Weights of a small transformer language model: no biases in attention or MLP.
Each number is 128 + 24 x the weight over the matrix's rms, rounded and kept within 0 to 255. Layers, rows and columns count from 0.

# layer 5 MLP up, 2880x576, rms 0.129, rows 192-205, columns 48-95
[[125 158 150 121 144 161 123 154 112 107 141 131  92 141 153 121 127 122 158 112 169 179 133 101 155 149 108 128 128  92 159 184  93 119 129 109 139 144 119 128  68 170 110 124 106  70 132 156]
 [116 110 111  90 133 162 153 126 124 131 113 125  77 132 112 156 167 125 146  84 116 107 160 113 125 110 161 113 177 101 123 137 117 147 104 131 106 139 200 139 140 130 126  93 101 132 147 102]
 [104 146 121  97 133 164 140 109 154 146 100 135 147 127  83  80 144 155 117 140 118  82 119 148 126 115 151 106 181 124 109 140 113 154 161 148 111 154  84 138 114 117 148  97 186 179  88 149]
 [122 135 130 152 146 133  94 133 161 152 149 128 113 106 134 107 123 144 124 144  96 140  54 126 147 137 142 101 109 128 142  92 130 134 140 154  87 120 134 114 119 150 148 164 122 126  74 140]
 [123 116 161 159 114 162 123 107 123 136  86 167 115  97 178 116 159 144 112 125 153 116 162 159 145 146 121 126 154  93 145  81  88 172 115  92 120 122 119 109 135  96 119 106 124 170 164  92]
 [126 151 161 129 123 144 123 143 157 148 109 118 142 121 102 161 125 138 119 122  94 141  92  93 120 131 143 119 104 130 111 139 124 149 140 141 130 130 166 114 102 102 133 122 163 122 112 173]
 [ 90 121 111  98 127 112 148 137  97 105 155 148 152 122 113 108 164 135 152 135  96 161 122 128 116 120 131 138 145 142 121 128 132 112 150 149 139 140 110 139 121  96 140 147 140 134 162 129]
 [103 137 113 102 103 163 141  90 133 111  80 135 111 126 155 158 163 122 119 131 127 133 101 128  76 151  83 137 132 121 110 124 127 112 160 135 181  96 119 130  70 103 140 125 139 144 178 174]
 [118 143 109 138 118 114 140 113 146  73 122 121 172 116 152 112 124 118 119 146 186 127 142 122 149 132  90 119 164 132 138 149 100 137 131 104 105 123 142 143 112 133 157 116 125 139 160 129]
 [132 149 139 118 122 134 155 129 155 148 100 126 134 130  89 145 142 132 148 155 137 115 100 107 143 151 156 129 187 103 109 128  69 158 107 133 150 122  84 149 151 178 154 139 103 131 118 124]
 [112 151 127 145 115 133  51 141 116 111 146 154 137 164 120 139  96 127 127 119 175 112 130  84 108 151 109 118  64  89 134 189 141 106 120 151 131 151 143 142 140 143 152  71 147 146 183 147]
 [163 171 129 125 127 150 148 129  95 114 141  95 137 168 117 105 108  67 136 117 170 118 123 104 102 124 142 138  90 171 103  80 142 122 135 145 118 133 108 133 117 176  95 159  99 118 125 171]
 [ 90  74 138 134 140 111 142 131 168 130 112 151 146  95 110 154 105 122 114 147 137 112 114 125 129 118 127 109  95 131  58 123 195 126 107  79 178 109 113 126 115 122 152  99 151  98 128 115]
 [122 154 140  95 127 106 130 137  89 115 155 107 119 133 107 171  97 100 168 103 123 142 137 151 123 146 100 134 128 111 101 135 127 126 171  93 111  88 106 139 179 101 178 142 159 124 133 122]]
# layer 5 MLP down (transposed), 2880x576, rms 0.122, rows 192-205, columns 48-95
[[100 153 168 163 125 105 131 128 158 138 128 100 124  85 108 151 123  80 112 124 152 115 144 163 110  76 133 162 177 187 128 112 120 116 104 120  99 148 128 175  99 130 147 132 143  87 129 103]
 [101 106  94 151 133 106 119 124  79 127 141 156 114 130 133  99 142 146 137 127  78 106 156 157 119 148 132 157 138 150 161 130 132 162 155 148 155 113 113 148 117 122 121 144 118 124 181 130]
 [120 139 146 140 123 154 129 131 181 144 120 123 144 139 139 149  97 166 137 155 110 117 116 102 128  72 140 125 210  85  96 100 107 125 147 172 126 125 121 159 116 141 147  99 150 151 179 140]
 [106 142 111 120 109 147 120 114 133 156 113 145  91 137 131  88 152 147  66 115 163 108 119  97 146 141 109 115 130 159 134  99 152 138 116 151 130 123 130 130  86 165 125 131  88 119 121 124]
 [ 92 138 137 158 117 113 155 104  60  97 124 177 147 113 125 119 147  74 168 194 161 149 192 130 116 164 175 143 111 104 111 118 144 119 139 124 105 109 138 100 109 136 165 158 111 132  97 127]
 [141 153 125 123 129 135 114 154 163 165 120 105 169 112 124 125 152 137 129 144 122 111 139 121 102 129 122 127 138 181 146 134 117 195 143 151 125 174 151 140 100 142 101 121 177 133 104 140]
 [127 102 117 176 113 139 151 134 137 153 116 152 145 117 169 138 126  67 120 132 163 110 149 158 130  92 129 113 137 152 137 147 144 136 138  93 132 101 135 129 105 116 122 166 105 129 133 102]
 [129 160 132  79 139 129 114 166 132 115 101 141 139 124 123 135 169 145 140  97 150 111 172 134 172 117 142 128 142 132  87  99 126 171 111 143 161  96 126 100 120 104 115 121 137 186 104 144]
 [160 159 118 129 159  95 158 120 129 120 149 122 122 119 157 103 128 116 109 173 158  91 170 138 170 110 139 123 194 108 138 125  65 128 126 128 110  80 115 150 109 111 118 141  45 125 140 109]
 [174  89 143 152 122 108 134 118 134 147 141  83 157 131 122 146  98 140  96 142  85 104 102 116 149 138  91 135 135 110  95 111 138  79 132 132  88 102 128 136 129 118 121 126  88 106 152 170]
 [111 113 166 135  88  88 131 156  95 142 141 145 170 145 140 127 117 111 181  96 140 130 120 121 127 120 123 143 139 119 149 159 108 122 112 127 164 132 158 130 117 179 131 133 114 132 102 129]
 [145 134 124 139 140 101 149 167 163 130 163 100 126 148 173 129 154 110 107 134 166 131  63 113 131  96 109  99  90 134 131 146 136 123 116 149 102 144 158 155 126 108 147 109 155 108 113 137]
 [130 114  95  94 128 100 131 157 111 138 150 145 113 132  98 137 132 162 130 136  93 120 139 110  95  97 131 144 162 116  58 129 163 105 170 104 111 128 100 137 168 153 122  83 143 145 103 182]
 [148 131 159 173 139 136 126  82 118  96 143 110 121 125 126 157 107 138 161 113 113 145 114 171 152 121 150 125  99 173  87 103 123  94 163 125 139 138 111 138 136 123 120 137 152 115 125  95]]